Weights of a small GPT-style language model, trained from scratch on English Wikipedia: 8 layers.
Each number is 128 + 32 x the weight over its row's rms, rounded and kept within 0 to 255. Layers, rows and columns count from 0. Numbers have three digits each. The size before them is the row's rms in percent of the matrix's.

# layer 4 attention key, 256x256, rms 0.088, rows 88-130, columns 128-191
097:071174145120153112114096068127165126138166156123125131129149080129106117128136115076119134115125158164143187106146090177127120166099168137120152160127140119098076170132140171115051095121128090
107:139151177167098088075128088138065164160168202150143128181144136131118120103110135103116149122158181133130179089122164115133096108199102125139115113169153105078076150117166119115161162130195130
096:093118130133096113155134153104205138112089081107112127107121108136091130124169113113160140143176108140182083109059117140073136069146157097148148128169160113120165074238123055136184157143133206
099:152114134121116069121136134236122070099196132159120134183137102106161145170122121129137126098117115116108103185184096191031140125085126152078131123101155112116127089195107133094144137153152123
130:107167119136171100105150102155171137138060156110122145117100193165196169122112085106157136135116115194183131143141148135183159113185128085143141129153172154102164059145120098136165185141062161
117:111077096099215152066167121076119081136104114132167196079177109089116176115092196110133104119129166111086166151120170094087129165129121094154154155131138179125121142115093106149168057121135184
106:134111083079112098118143163149139097117121150092149151046155209119142160176118126120131119128110126107099121099127148133116120195102114124134133185155149136138125141188082162177139150158139114
102:088132080116108085136138128157163094137146105142135108080081141120103097135142110087110088110104184075175103070129101054036115128140125155134139187127165117160176162155157166151185107144107104
099:125091040091119090151124108126148084188123120145126132165171063103168103134135108122145156119132159120165123133093136181161124120106101114143088163063129079147198175132104131156123096157128144
090:125168129086127165059180095151116150094140175137178180086152133137109123150113117144124216099149159128060115116092138127151086084114123160121092099160078105100126084141115051107097112075084082
089:143082112206105117087049130120105126159128141071140119178122119126087146104104131141147155144145099093104144125101162103135127185132146158119077145087136099104162154162074105120187138116157066
098:123047134117146038193132118072204125152213136096137095141085140125151119137159108142143076128105109108214143138127090090136124123171099084184148115085094111100104126140128176180108152146114140
126:129124069170168144158161118176110109165142138142108154120125106143169103148075131130145134164125150162122142090106157128115178147126133091139170182136215112162141133079123074150162105110086080
082:119100096096128181143057111111084142117161104139037084097143116128144160119116142107125123144092118094143151093118154125187155139129102145116152117079160091148159155126171132106253088116145066
111:176131114152147112122160142126110185196086163163138136200126173153081120091132123125124127114140139125100128153090144109148074137151129151156135178139138193069101103122130095148094135110115146
099:126096123150119152165100151112031119129062133136128156193121166113204118090162136123163172140165144130132105079064054155201111160161129111101161138143193047150141117078142144105134153124109100
090:099126096130113109114093098137192114122145143142117164150131115070123192127154143106133158082189125147154083129137133139181132099136126182129134083140172138092070142106129073128115087174116132
087:083134149115132130154127103144108121084139138105179187116089103147128189128180156146157132103119095181136095110203156113159152121154117132134101060098137153134123115092139092190114138189143158
090:111152141053123113153121055118165142093191089151135149118149124172194172138098140068117150166089177172115187130137210128123183075101124117112173092102106149103108122135174141079117126146139148
096:125157121116122153102146133177071145062149175112168084091151118162127132152147123173110245133104125093147105208056154126165151152131079083103119120114161126115150115164113117114124152089086139
082:137065073130083135181100130094180177116166114185112126103109151133082126088168133109135138105154102067132091160208071162154117161129141162145126137135100110133086063129155137134119074095141067
095:126116140110119172084155130075137118136147162177165166125112097111143135107115115096122131126143115173099138136125152161128077156114148160106114153097130126202094130085069117130185163132120078
087:121202148118171162128120172157104136110099089080115089196191176118152080096167116166119136155152139138126119107086099097118081098135101115140084136163101188104129192103133103098102116076158125
105:073172099128146139144088154125106096138165186169128121118111078091103081056133113146153091084240118128135103099157108175129117111160170116083136152097100081122110055091161147158104102130141107
089:122180180104122136160202173166119099132164115068078119119178149129145103124125081111080080100102132155118100138145138156175151141117083132136104064169169154115169173145119114150130124131142154
096:198122135143170126140138174087152122173151131185171165113132208096117097181156149129087148100188135094055116124148157184108115145113157128140116133138081203092092140151137133139160151053059111
099:151155115129189097101102140133159143154096112218119121161182088126145186100124152121099142167176088169140127121135141142091151134106138133106112163044108143148142049150134109114092109152130135
098:127165094181182148107069180094078124144190166100122174147111059142095141114129073135158143143137093046076141083108117099067140148135160099087082112141103168180128131109121090125161136096092137
109:121160155103144164150162092108140084179053140148125119125213094117114184077141102101119099158102112209147109163078107171158167145191125125111155136116119166153094084157146112118124139113192125
100:121068145085097105148093140134094122121121166137108161099147134097131137095170153093093106153108132120116190131120199130092082157158131140154065116112138127129069151103060083156143107108153149
097:124066148122139083165134089122204146102114098133141092170142163163048108177135160109166149158091144121132082189099067117060119186174088187144140173137125119106090098108090111101170113186143129
102:138118142063137146138151139139104143083125142084106143121112061134111122177163175137178129130187121057088122120129142088105105112070118201114153145143129142182154161086197121169133127110119123
096:104131080172081144126094109181080052109128035108136104107133119108126160156169156163155097085152097091178116150133087148141133134071140109114106132071123130169078142090152095115103149091135168
109:164111157177135141133088097161146109092149110109151099074170077120110090150097118093126132152082192157117167140103137088080136080088151118135149101128128152151172133097143160125170182235211114
096:140155123092080136132112162126166124208086171103116110149112164101159157103163113142052087183138173119111186112072174120111168155137159132160161085140093153086183148130113095114136145157091105
101:145115168067195120085150120135119161159068130165099179133121187164148112101179111163176096158136088142079081065150101093174092102114130101132175108125135032115083119155124175145166153149067129
094:159168029135127136134152076138133117158062096157125145161129048118092151200133133104121119116148153102158143104107144117093187081057095140160143066165121078126121152117088099140096094158137094
107:047148124167155133065085130140149226104077125089088155153122116163197135166176082076152167141136109163100101151093168099151124137180106150144123093136098143102124180109161167170126126117169103
116:145066076107139163080159135104138136108103106105164147113089162102100102147124104107116151154133127109115113093171134138151177124085116115139119115120081155151160185122141137130081110143102093
117:128102106132135181110124161159079109115100091114161091167153151120124109163155087127185105113156131132144072115130080112096124147123146124131107129071148084164162162124141111226165097115139128
071:100172118176111121146109130144073165143173114108103139151045139127109096133119188163120129061159071158097123107118137122118132234141098118190158024143154078130109104148142174099147161149062098
080:197185082113102104144087098137101114059188154091097089125132143114073122119118136158116162097145091114208076107088090131161154120139164120162130144101095116098157102157120181084124145105087106
098:072128085129084164112169097085150143108122127098155169162119079184120124145135140120118109137173102088147113144110113120115173092172134119077127156098198153143135107108105068138116169108139114
# layer 4 attention query, 256x256, rms 0.0954, rows 89-131, columns 128-191
094:135144154182041101190073108123142114100146137079127072083145154160141115197117170149127114138075088151104147119098148130195183178130120102120117164113130125097125125213140098117138138152147153
093:161099151111057194137129108204137115106124140104134171100085154137122191080135158083132126170091159096127174145098178154154139164150171134167141154093109168143134085077097059133138127122146142
098:157143101135127096178121150156145201203084092097109139071076157129146122172167139122112152189173103082140074132123156140160160109140146172121146099129133136107157106134133195130103168128132072
179:145137121142104129124094119121150184141158183173118090171099115152086153102101122071153128149162073154123202106114174123195110163154109108138064125115102059144124076110093131126149126080109109
100:093134164131111091186138110093134098153126186197153084152112066110079140096167139148175123127200142108178111125162185155094048136075138121122127090097126101123107076119107119143063078103091135
098:149108153066196112138132103162120066136172129109134129115120051111146147140130112108100138173196129098048162182121126157087159133133155144145104113119140132111105096129144174046149083110113110
108:150113105103176095142147155126150117154079096137139157118128148213160139144170174133128128093076166121074095123136142123069091128129121117175158122083116162120159140185134153091139125104102203
083:127151090103100110105126096110130093109124107150117161154121070146072113104104118078144088154128136097160139102098146112158097146139156183120114080146086155165163081096193161053195122105180177
080:134145138124128134128086112172157081071145146155119109124104116139125174103156124113129090167118128173088079209100105056105124162167158121083091108076125091160122104170097140187146072111064142
074:167103147105161127117175113152111074123115127094116162100123129173170100147076175126132197102148090111052092120126173150120114158128136223125101162097173086151120103093124084149182113121111121
080:156150085128122108166096122116103139114190123098121128122163145164172126115065196143128128133109095106130142092154107090134126137139123143127146096177166149141129102149087135104139133142159102
133:134112135143094135135179117107185102148064078134125135121129115136120110181167077134146111157063112100145154152194105147117179083149139133158108176123113141111164162086072098217109137130148153
093:118120122108172198142158177190112085088155111133127173092139119117056114095098148150097139125053137124088143099133101117161113147124130084159158161155095128131131138165220121102176082125094138
081:110147187126093139106144140124089170097131153129129205101138133177156151137073146085098154142061150133147117111164165113148100139182107155123129117162157118138113136178079120101233140109088085
089:140140133082148116208135113136108115128184081124101191143046184117107103105090124159127156120124153099099099090108137076148196175093101112111144183061153112151051126180161147162164112160083102
082:139139080139086145128177153165087171099143093169192117139095095125144156066117095130092100149125082141124104102164108024142110137201092141176099088095120127125117131172189133191137103132127109
081:132141118101129137168121063139134131122125130157126140135197144183089117151154076143164157106130148091163136122135185115136177164187093083093109080108153123184167154055107136182113130143180130
078:100086153108115046111086106129127134065121121107142115145122156160090095164151092104190149118083135161088150081132146066172177123171080137091156116136137179123165151136122131160147108133221145
091:076177153106089178084172066104134151152161174150149182095030167069178079149202075166076135142162127112170170141129118116127110127113131123127155125081131147147119081147117068100179121133100156
078:189169155121123145172116171100172155154144221067137133121141113143120149101135172171078153150110079130171177144123134168091084093151164113203151162108063114150100133142084111101111147151152106
083:149079107145127131208148078156118131196107090163102132099150135123137133081131127128131133168102105084107075132059097118133093088154123088155139117123177103146124094120120150129175127082108080
091:153118133079180128155120203102167082120117121071101148155129164102142165158060112119124136080129171166112172132100156131128129175111120047089158195101127146149128127136145140143152123117122185
082:140148183084129124098076152184110136131170156115171157151141135137132136061152146141168137141153099201140138130148139154135140109121138114132115112152011130073115082135155061136117130106181151
080:124096168101161129146169126155085113102122086108146109143095099153117068167137151153117101141121175124094111155101117063189170085063054102150160115100135113170089202093150152168137130184137195
083:069158206128105133146121072134113171141099121138124123085080134109139145130044130193085125168139144101074141156159125104129126098160129099111236088094139138152124142137124091138164139169084190
087:134088132136144154105130128112130146134166120204182110122111104065139160124163167138109088182176098143124139127110128104147231120180164182161128128110129106123143090148162127152112131149096117
092:099155117152135154061148128219124142149096072096102138096131152126147176158157092173108111122119108080085095134196124143131181082159153065093109123120080162142119126173163098163121144188134187
099:148110109203143130166071102157134161129072142159149108113065147189168164110124141116133122103142101099128125142191087153140141059134152152109093120119144145143166102152147142124103166146136165
097:038118124089087118156140102161131113144120134094157166144084111129055128136129162106176099134120133150150119176132157127142121189157121139089166147149173117104115145133136107150155129114161153
097:174088226148151073166057113082113144114116163120140127139094144102156098157092150193080166106093133119149113157103110107137180084139153110127193141113198120138143078123131159143134109149169097
098:134165131118110164138133181100143146115095107124156140083154151105130122097114166125110121053129086117126101147120050156098141127129125161079130143125132182166074113180157132066165137138144172
123:130117073136130159158184106112147140139141087133195180126130121089141139136158156170149142092146180112148109115135143108136135098070163108118068108131136131144147107114131082155169135129108132
106:121163183173101080122181198141082101134068177126145139171111147160121151126147155100147160140159147158121081114172166176121178136115120098124147130184175131132185137103127121157110142125142098
150:145104077141137170177176142150061075139101141133165100140145145172081107140123124123108086119073134066140116179062173076135109162115121059108116147109148086142105184114143152142152126082112135
089:131135135123107114155104189159120170129103137103108131135118107162233140129176125164133077130156143175087074105122133157126152184123084175175078108126112164149165184189073168094135116168192119
101:176121132118159086151136133187126151101090150134110112112167093118134092105148183147185131098112143161081140111150126128145153134188127169114140122178134115145133124166078157123135091204183181
093:121170069155156201088110212141087096113098157181105102141198077089142085107182118119131104071150176174162080074129145086106137158151148091087083157163140096122079129159149059206103127153108040
111:126175131164187147115104161186095154078162100122119158120131117074132119135105129175060127127159138136149085118137108143065144080102140132084173120137124123124100187084143117148086152144120165
226:162164175128123113129068127141158157132160200106143088141070158120101178101084150084129151143160085155098204132152127145181129200163111119162081099131111028116145045151111125108142123107128109
154:084124100196159099121129119188120121140092097094145127117085149164104113144138146124096092128219075145146158159157090157108117089130094097078148091192140205114146146090181157037108081130175143
057:113125152157129168163145140179139143103094110211135100126089151177108111148072190102117173069148151096125130089117135175081102094058100087083141146218058086155142120157144171134186119116112077
090:123067106156117091107058160107139109098153161180091134150114070156142150134112191133162151169168162111170131070085138121169205124193104158138173115108193058061130072137121152088144180077162156
077:130113110143133138164154104142094087146110088136136126106100126171131140144106077139147084091122102168102124100158113187117082080124125142155182110155081173137143173101156157098135106182180199
# layer 4 attention value, 256x256, rms 0.079, rows 64-127, columns 128-191
108:095161178157124114121168142100110131123068115078125161183138158101158146128143122213124137124128153118129106104098105065156144081159102135132136154151152149137180097164144107217115139114178132
108:126074196169102070139081174088092128155046089120114139144130159102136087069145145163122131120092133117162152075109140116115101112118113118190117125145118110179196130128113109123115114121117151
110:162103160110148130191040123117050097116071130105096138094156157114148134142092120125144159133151161126108129209174137155070147177129138121168171168102164154174148113130129110147157106072061050
101:094139138139043084156118084144140101136182120072163159040100089121156156121157150129161201156114168099158123139165136177163140135095150074189098121120094080082112128129099100107150150131117128
110:135094159157058109151129119102090102157107130119132128121100119092125111122118119102199122112148131129163216066056119156126127086108117147153169135108112152021164127181114144142141149226126120
102:152151147112169053143206130102146130090118103173115074152163141187122053176119155142132136112082105053167121072158164145128107080112147162117145160115140170125140103117179137148137183177164142
111:119112079169104109118091133107161159205143106148121143131209200106100113157078167111085115158123164120138142194152094134155158102131119152114135096151108138048103145149123162080187175095178146
109:126164118181111181089110209114075151091062118141079141147107161117176153102102128130180107127133061107078100067097115071117134081164088067071131078127103135135123153133140115113109149110115182
107:116138135120100172102094166094115100147117138117117069128082147197103142146131100107067122125204137126102142074106180077065077102113108137109126097141106103120154121110128089169161138088058186
110:139129117098059071117069113132146190118160132124116101096136156123101110136153124103102201164141097080189191170146043098144166137127120077105127134179139167153142156117137178113130153129152200
105:154098169185110147123097141110101115101108139128135143126124103135101116081080132138146108080132123100137210148137118185103145087130133081096143160136147140153090103125097187187087069098119088
105:152145140136139156076119127115115070098097092113131133158134091160172089066195127167157141133094111113124057126205143103102145086148102031160081093105123100208138124115165092120152115144112156
109:106139145066061150028093103080098129163119130166103045140107167106152145162131100151103111154152137107080188148115135126101116099113128124147169121126117165143102146136154114078145113138076142
102:177102130095118088111111217114130182142162122166089103116236112111095119107166113131143134114099105153085151138134144098115163165115153144154096100172095111138129104093154110164121085195124099
102:078079096087059158131122199165143092142118091117148113117126152122056184182114123085136141185154101128080084179112109031175106146140125133140129141126130103120113148183114101119130199183087131
103:088179127170158110134179150095073167101137141140103150090134124141153106103131119142102164166147114071115117120094148110120157071137104127135067123143084103058088109124082144158088177151118138
106:168162180125158085125125086081109129136113113095101154139092128136067147145125154159160168167150101093144098087124129068155104092135123121130120156106169130057084098144108091145116121149017130
111:128123108162086145131224148145117163146156131116125114083160070194077106166161120096138150115182100087081088159063138122128109090141106167149181113132106152167123115167126135146129099078128095
112:134097109122103130161125099106120185137137124101168092092169143100171069139141104135130126114160103185179172111105193103117156111117130132134147163163135167193220103148154100126146134152125089
098:124092082149082234086153146154110149176090119123156114114097127124156141138205107159085106139158093168124150136126084114156174110125158085166088070096129182152132142142180154153105121101132152
108:094149125142094107167027159115120129100116081120155133119134118150120094191168113155112139114134185056118166186121114117146183122159123068111224136125148115129191107192156097134160182081162101
102:126119143147133108151183143089119126096153108099164140189116062094154117101113119087185157107196208107179166165100133152123161106110110089112093130116118145113029096175097132128089161110121127
109:133151083199154134127166198093164143150108105101133093063161134183123131147150142095117132081185124056110081171123148132116148158081137152098081100125065105088107133165084115074133144139143054
111:128161167178092120128120119132119127165132120114118115084141101102144094144129093151112109134100120174075122118123062151114118110179099096128119126011116100108166129128130166134149150109142153
107:090102176096147104117106085123077145166162161128153128166088102205165092114098141119155156160091096155122181171139090180108056126164117185135130166113127173097181153135116105141137138082157215
108:152095118130158098091122126161108097159191117073121122066126099186137143147106114149155101148153192072135076194121114161114155074116123084153139106111134114119136145146153159136169114152182094
104:129124120140140152116137187118145109043236139039144147137077162101117172109083096101133165155122171135142111160115126120146136120106136112097139128114191161124164157111156149156115110085117161
109:185088137094072161167094096142107121107093163154153111132137147102167058202157164112109174183118167125149165154170121085163173104092137118056144139140094131159120119091135168171157077093125192
109:104087127076145074106105072141200171122004136162166120160133086140185159156156138167078131135098109133096104115081137188148185125122105125137149139129115128087191152105127136166122077087182204
105:105135171152163100091144072096139131128153120079096118089131123107141123171104115160141111177081188071083140174089132177141124092133139105172110108169060078128197123133173151195092101124190139
108:124076162144168130093081135071147070177090093187060158147128096143073108171114211158112083167151111185122117143170103149106127164106142140144157066125101083155100155090156156128119111111139146
107:134116154183148094110079176160087117189156156113054082144197128107152166164148096072121131162192102173175159096115137136160132139149132062139099153117058086152171114119101120137135141085169156
103:128085144159114097079132096104144176054159074112152128158158164200109113065100139182118131097126107123181116143175120133175105126129123152110113121099155133155179175166123127108133117095144099
110:146087081134094132135118102091173147127116152142195124174194209127137113128041132140085084172095141150065144085142135175133151103146130086128106140176120145079051148147131140092123156105107085
103:149208107085126164107087124169082155116114137130138187159143140131141126100096116149080143186120074172088126103184138189113125193106119193147056141058130094137171116092063104153057145109119192
099:211142135223110139108101147134085122097132126125169114094111048145186100160120105107096165134122132123084125139103148167104183109160109088167131159118105146105104088089112088187143172130131112
101:084124085095160080154145119135141138146137100097083132140170123144131117123103100151089134120119155110115059159141111088140198117175122089138145088151128099109160133131145130125154157121182158
111:126163195072153127156070135101096158158100094138154148098156105159158164159045094168100137109179166120067109123128190105174062122117127127120113157098146101182086154193065128138083195180096131
114:133164131084125082207073041128189095119127148124146194106142152091122178190103166180095126204143125140102093100177145124142126153141132119142120112057196103107147106149105091138182120106206095
106:105142084108077167189130195103141142103095152087083151188116132184165159101188146221113136127133102150139098149155114126200102154122128043151110085166106151114148100117126142072085098176107156
112:120109078060102147186091139135148146099166139134160095113114120162102187133172112129142148058148118171136107111070125154083153124112125144120142148104163176127103117129136131085098091127170109
107:167116148091081120178128140142136133109135140174177116137167136105140132117128102063083141159189078102157181114142103113116105135186141143124172167112141119097138101095142134120154163144156147
109:114118127107112097221112156163078087151101182161123124170166086098118132117136093149115124108156154067095073121170156171144109149106150057151149190139184139123134126073145105131181065168154108
107:135138116173157111066114115076070122127146097117115132176110124168149109062103098111180171144063073099175089134144133120146104102154119067102125080146138158098094146129107118155122110127173120
107:194138119126121051172108159135136145088133090149124137112180127142137165121098096144194101106104142112115143125105122124151135157136126008172126089137169121082078078155162138139137098122110135
110:136081126161137111089127097141126148104152143104082072067162135118126094101166067139156148190104173134097118148156106142071109114176115150146124100124141078139116111071065126129140090110102118
106:134083081116086171117138191104154148099192152128134135094181090155076146157168093164085125117168062085154124159184106155097105178159113116119150153150138106105106140094070072139148060102075102
102:120078100150112190113131156152167107153126143127153207124134079149109094091107108117158094143110066074159088062142122154125134159127131071121073108141186126122111134167124110116153101090072108
114:164126125119098130140126137109159168128141112127077077163128155161110118149122126134124125126147111109101129180143155048146174152137129091116187106174083114123164146103088183090142163131080106
103:126181115091150052127144126174117192104164194089128162188019211093109177137071119125080120091138112133145149140057132117117147121134133143118214158159132089114171125110132132078107090118117101
103:169122135094104091143089166129146187101142104153019102129148160175065109118127170194117089106114110144101085115135152158105121087121134192109140133120100111095145158141142122096115140179121206
113:094218089142113153218072063134143148149174125114109117120174221189162183144165131131148117157196149087075091177143117123094102092118111166124063124120113117127133124153147170086135188182069118
102:180159134145087094132163203132135085117065120125171148130137112122129065092073089101190143153184149137107122113106087151165124114168133141119122148125162140112150123160096086137086099110103182
112:089159159139194121086134127134081126174102099148135148105164150231075103141207134091135085145117121100123125165138120111149097153128112118145122174178074155127162103172143131133110108111115082
102:148059144095094100068119170149133142135116186112179046107101134141078169162123171129182100106117133076147121151100094139091148142114138163085132128134163127176106113165126121118139146040093130
107:196120151127144125159129094082060135118166147130146118095129097141171065108101095165132098097092151117114142152148094122107150118131137083108108160142099071069133142167127132130128124162130135
107:196106124128178162105125087113095148163093150124095118195140104151099075160102143112128129061127158164070140097102115175083178157157114136111175110094076131144095161106198114166122132080144111
094:082135093123122112204092108111141128170135166085150122110121134107101161100182139132138146125099141085093086154134132117126144129079101166122152121180125197206126117161146126155125114123098157
097:110119128106218118141128051155078128078113099143126024136157157115135190113067152183115081101141125135157111139076147109123111100155086146099110196134099175133100114155136110165122103137121060
112:109071148088153130137072076091127178158136139106129182096083177144130134102160136143091087106100093072180104154173134149167112177135137118128137107199156078148093109098101161133115145131118135
112:199103098066071147160145159117100136029153154171101108098150131073136091145115120085131157092137159147132141175117160096091193107168135138132129116108160122094096123126120172121160107158116155
102:104059090072135126127146136217169145138153116077107158137146207093097156080108115097107127136088171116080162148162131167119092145143160204158134112073122111127162144150115136142082109124151091
108:090147159115165112125076100128159123063140136138132095089105097101176177118133122074153188084158119063164123109099093141112118133130143196105095123024149116150111119140138146098113124098131110
106:100185140137118118081233172131115100137105126162111161185145120160132118106179124126092122133133138098090137110102077158144114185126141107158173059115118141126058128172146125089137148185129147
# layer 4 attention output (transposed), 256x256, rms 0.0781, rows 64-127, columns 128-191
104:124131178146142112150118094136160156147197095130126144085050195167127154114131116105104134111137127087122115142098128127136101129191060163166143137100177096164100158110124063127130143094122120
107:142125115113181114120121128116144166061130185134137123078100084140161138068129099157197126163106086120148096129170146146117098159141176109134150148125119101058112171128148109106140130136147121
107:115123161113137127171095139155127150080122071173135119115139123124133121137129105072137128171116190132087135153158149099130124120190159105185104111119139114112078098174134123073172127100169148
097:125087105111153110097191104131154109116105147119151148158121052168120106124093174102162094081120102145125086129147107136126149128175077119141183157149122117087157154121087211135159158126139111
111:123140113127127193123136123151159158132096173101130149130074154092151118140151133176135107112187145108139115124167155162107113165103180117118147127131146167121084166120147181161129078176131151
100:089115171129083158056115156161187114180114106134131145051107133083168101113158118132113111131101154112131162104132108147129109158091198115161102125084117088156133085104123133109155096152130122
109:117176169111139113096119126136141081107064159115126168132130075095127140132123084143097117170181124191179133147123168110156116149086227208118120125110095122048135131133170170153074163179137116
110:140147119145066153074126148154128121142150116088127098132116147063133124124123078128160175146122140088161139122118158104136125123131163145086168137108138114132110166099168101130129108120126097
109:124146144156118175123131129127058111111098108090107139085128048101147163064103115160142130141182156115066131099186132104100107107066099115104162136122186192115050151103119150204087142106130101
111:144162113093133151145150178167089132165097118128148170125158118149127075132118161118098128091146090155155137147131081146099136202140248137108059155121108122142174179104114148139138103175120143
106:072150089110101082176108164067092098171150152120150114106120134219106152154133144182154150124111118142156131095104173148145128127102150112144150108195102074121128146151143183111098162121147181
106:095127105134113078141116119107153123134147112104129096137145155127154128128116129008183183168129154124062133128088131124167113119162181103114110167100118124161114165158113101056127173050174134
107:131147125115114130154131072168103096077106164104163148110185096163162065104050114139188174080147167160095121099138125111100164127115193123144124181123147100155130117116134165190123140126124139
102:149124109147139226116076154151128147154164129173096160115137153153165066093086067151126155070175119123093121157125111138092141131132126115191130117075107148142154134156103144092168107172113147
103:173144152128166178141149145151149168178094096089122101109152099125163127071153171127131164136101113126044118108205153115134099100177093162059142086099155133074189130135123153196112139205086121
103:161097200072093166066149141218168097134149150131123115103105102067168148101152147131164136131167050163171147122192121153110082130117139149133129144137150172090139137126104144146111071162168088
103:111094105088123169114144172103113092084134112148089091106140140137127157089150054106149144143109140107121118126111134121164180123111112170111130160154150147143143174133096156152150115130136134
113:116134124057130168105105113184122079116140153131099130133115122116170093132109137177173138157160095098166158148136123126137183157099088151137038153160099118106135152087182112130054132173100126
111:117135106167118178162147120179153126113114142172122168131162162134130127146160142133131158139179121129067139186123090138113095113108089131106117154137113082152129137119128128133099143131110154
095:153126138124125121084123148142143128094124110109115120155168165168124144151047240134101134104129161074122139117129126116110152111140023103096135174149177127125159183138145142142139111150155123
106:131155180076142185176130133128171130135046140092141116145115163107079088182109164111124149143107138157158110149112126139154031160112213117132175124095107115130118099085178116126127169130171160
109:151090137124123084052088133135094118115124147087103134112115119135087174131154125137144133148155130115123099125150128156134140084108127115143103078122070174100128123130143178155123135124220142
104:134127101131131134158141148152163091074127103155143123146159083097134073080118164137147114112122091098136100170082138133149104160115170109088056112154079125195163169164061179129109162196137165
110:098138135069124176120086139141115107138166082148170159083103117105111149144138179083168135105147054120110085122102159122114114148138174171121072109170117141110142154114157147157137097124089136
107:058145133120128066094149141108073177163101044114135137091090166078103133121114093142120138149145150111113125111087131076109130109129181134135115150143109133116080175116110093108089074153126133
105:123142195107172126122158107129153114055142123191128117146094136131187188104131175153078133133164087138152160163134141118150098096113125082131049135111165181102123141111136100162104152120102157
102:189153171152101104154194063141088152141150165111120109140135120164079121116079117095127097100133096155120119086118142099137144116176063132105122101131123117093158121178148122121122128125112153
107:122150097159167126198165107130154178086140096137169179160108108136076052124133122108113144097150072105127114054109114162106100132139182092127118098087090173149154171112112161185130189136097176
111:120144097095100121107140129197023120112145204107127190145117108131125116117135135213118145127166119154160151155155087132170157148137180132125152131098185131112088133142126191032153108165043144
102:129211118106100124151161082125088105121127105160141135073139078127117012122120153104104133096085137124154079119161163218136163152121144171154154187136103138172089118097123131183124099118119113
110:092189161112077112141124155107096117037168140131123123122165101108128116045106096148121144080086135098157168135125113163084148153110178120045142133090128159141043099149136160168138134097099119
110:168157155094088127083159124158091161165135087129192156130095117120151070150087088105161132147137168100151107166164156140077062080137153137133107126138131105140062089052116118133145153136140083
105:088141172122104103126125083102112086067102150081073160147092084124183137112119154128086067146160124132097204172126151090161119142116094137110169147170137097088121120134107141080185081129087133
113:112137169087101073117124129105117090082128102121119110110159172159135136138190094131135113136207058191161126100113123164072171131097198096115118177131182173134143091176057112116173120105178137
102:133129171121109065171139158129093136101093159150120147104143114179179124127111096173137127161111194162175092151114125135120124129166058115156136137132121091077156128235088148137170084123124128
101:095131128123181135118096152171105148117154097103110121140125187108152149134102179118159156204142174102073108117143149138089098127119190104095110137108134169083118146145133181147150114133138128
100:099117111149139165118138117139105134183085108098144099107118108106089199107128064112110169153191109129163116116095118131124149095144168186092106152145118123142166141110112062095144102067105098
110:204099159118130197164120117120114090145143147178133083095131110121142209119183103173167161156079114091114112124158147135174119135147060150141151124125097105149144108152134147126150134079119106
113:112155142134110150149112123082109107165083126066151152126129118155098127098137089101132092090133096123142097162127104141152120149114126124144107133141161165109177061149122126081143164122075155
106:120149108149075103184172069156151183117131149127130119144125173167134170128170110126096102114149079167109198121175149136131133148179077123112143137106149120109159236157084082148134137148187123
111:138091137124116175174152138082098134107073213102136091158122211147101094139163155156117066112099117114147142119113134116140156095134037096124141086122065132135150100118129092184154113125096135
107:120162026090140162074082138184140135203071137133092133109174186139131124155115118143129142101176194162081137136139145089107137157090128177110105160124170092123127158083135147140139170147036119
110:123181155152149144123177120094095187139178135118189168136098147164114112163161068101088096136167171143124127142177116147185150108137136106088098127168133124105087097128080088076126124139126112
107:117160186119099099086153129091123152098119091038157127140036152134112082079115106107178079120112122146136114127145089053201151174113130124116147175157099146036119159150115137063110114168088168
106:104143125130140192095137108124108099163156123135160098109153110083123085123144116054093117115143158110077098164188099114093143087128182115177160135104094132148147074126165103078155192115107110
109:159180093100112146119124132119105081144138102179125159160164102123110115151083157086159168158119125118189112149163114106120103180061157193122094165158076138114117115138133178100129050124152125
105:092159100157176092160177119106084117153166098086149152120183133196136147128100099158134129163152135128113129136175157083082113134094111187140090058130105112137213142140099110128097113166101133
100:192092159165152079124200153067112082106139162082101119147102198178125176128078115083106133131110190145131102133078146134146160064153100131090152123104144137109099189228129057125203095178144126
114:117146108124131194141064068143096138163089078068144157145142083106124042105146070082127134125118065143157163137146148129120121118100131123107078132139093187157093145124094128158069088099163192
099:129078095126110145126120092164152101146056189149108085137123150089064114078148116146181133154145130206157110041105107090088147107141189110130130087105141126089088092085144097108103110163120124
102:048103127147130202127157188112131090154092123168143117129153095066156148125162083088095111117104116103163142155111158142142137135087156114148156073148139118167121177123137153093151093074069102
109:130116123139096140137192123114170154174092107154081096071075096123100066158154107117097138154119151097171098158151092095177155137110069166174118159164117128113186130118136145140131133064147146
101:163138125104118096103134150128097126134208098083139125129125127109146174151165182170109171109130130130169102129155122086119143116172131076090106047170154126126107145138079109111128146139144145
112:124151150076148089109108158116086105104154150120139053144108063147197081170117071114159155080139158130082146095118116135209118154081119125150124078137152128190101131121145134141095200145170114
097:126125110094189149101117119103126102141165092176172167105173157097110136063136145132065124144109064142119119169055190100100108089136137120166132163106113095124103122104129066143091127179173107
107:091117099145121134144204076080137179100165123097145207137177130140135126142166189134145113101200116135082143140153166105103146133115212112117120110164101104177117143087082104137125123095138135
106:115080141148115133120133142211094133155128123119087098106125141076113068170112141128104120098142184147188131124106118138088178112154177123111121100106099105178064087124112120103175095092147093
093:144164144155096086139126142154129139179104159181112088080185146146080160111182096148102126111109107136149145107077122171133119159123148085165178120109125105109095131174160141138113094124127112
099:117161165132120150096096151155134135148127129116148094090099127154112105110159123198131109133134102114109186129186108089173156162038151125143169102116083114116160076123120136107128136118120173
113:106110023138148103118154157153145098118089132180165113118154106157113088086168096108141182126115122179148164139109103084104107143120196131125128148123093224147154124136083159121121135177152105
108:101127118117081139181140127073145134186179138118147190162169156119119134116154088102124144102190166107105160151137145143100131152162127075207129049127136180151174157072121122151109106068102121
100:112193091115177112151087119140132097115066168120159112138160058175148102146136110142154108168111130141177063097156101083155184101100153101102140109210142105129221096175044104111152127179130126
109:132140174131105147138162101143094159121126164103153160087121150092133149142114152185111096148106122156125153195173175140102094121122146086115085114158063127193192103093128115133089150165157128
107:102119081100109086145126094139164150151139116101127029146168156083117179114141118138093123113130142119092145114105128127141167123164129193065103122165154123144145144141108127112095124161153090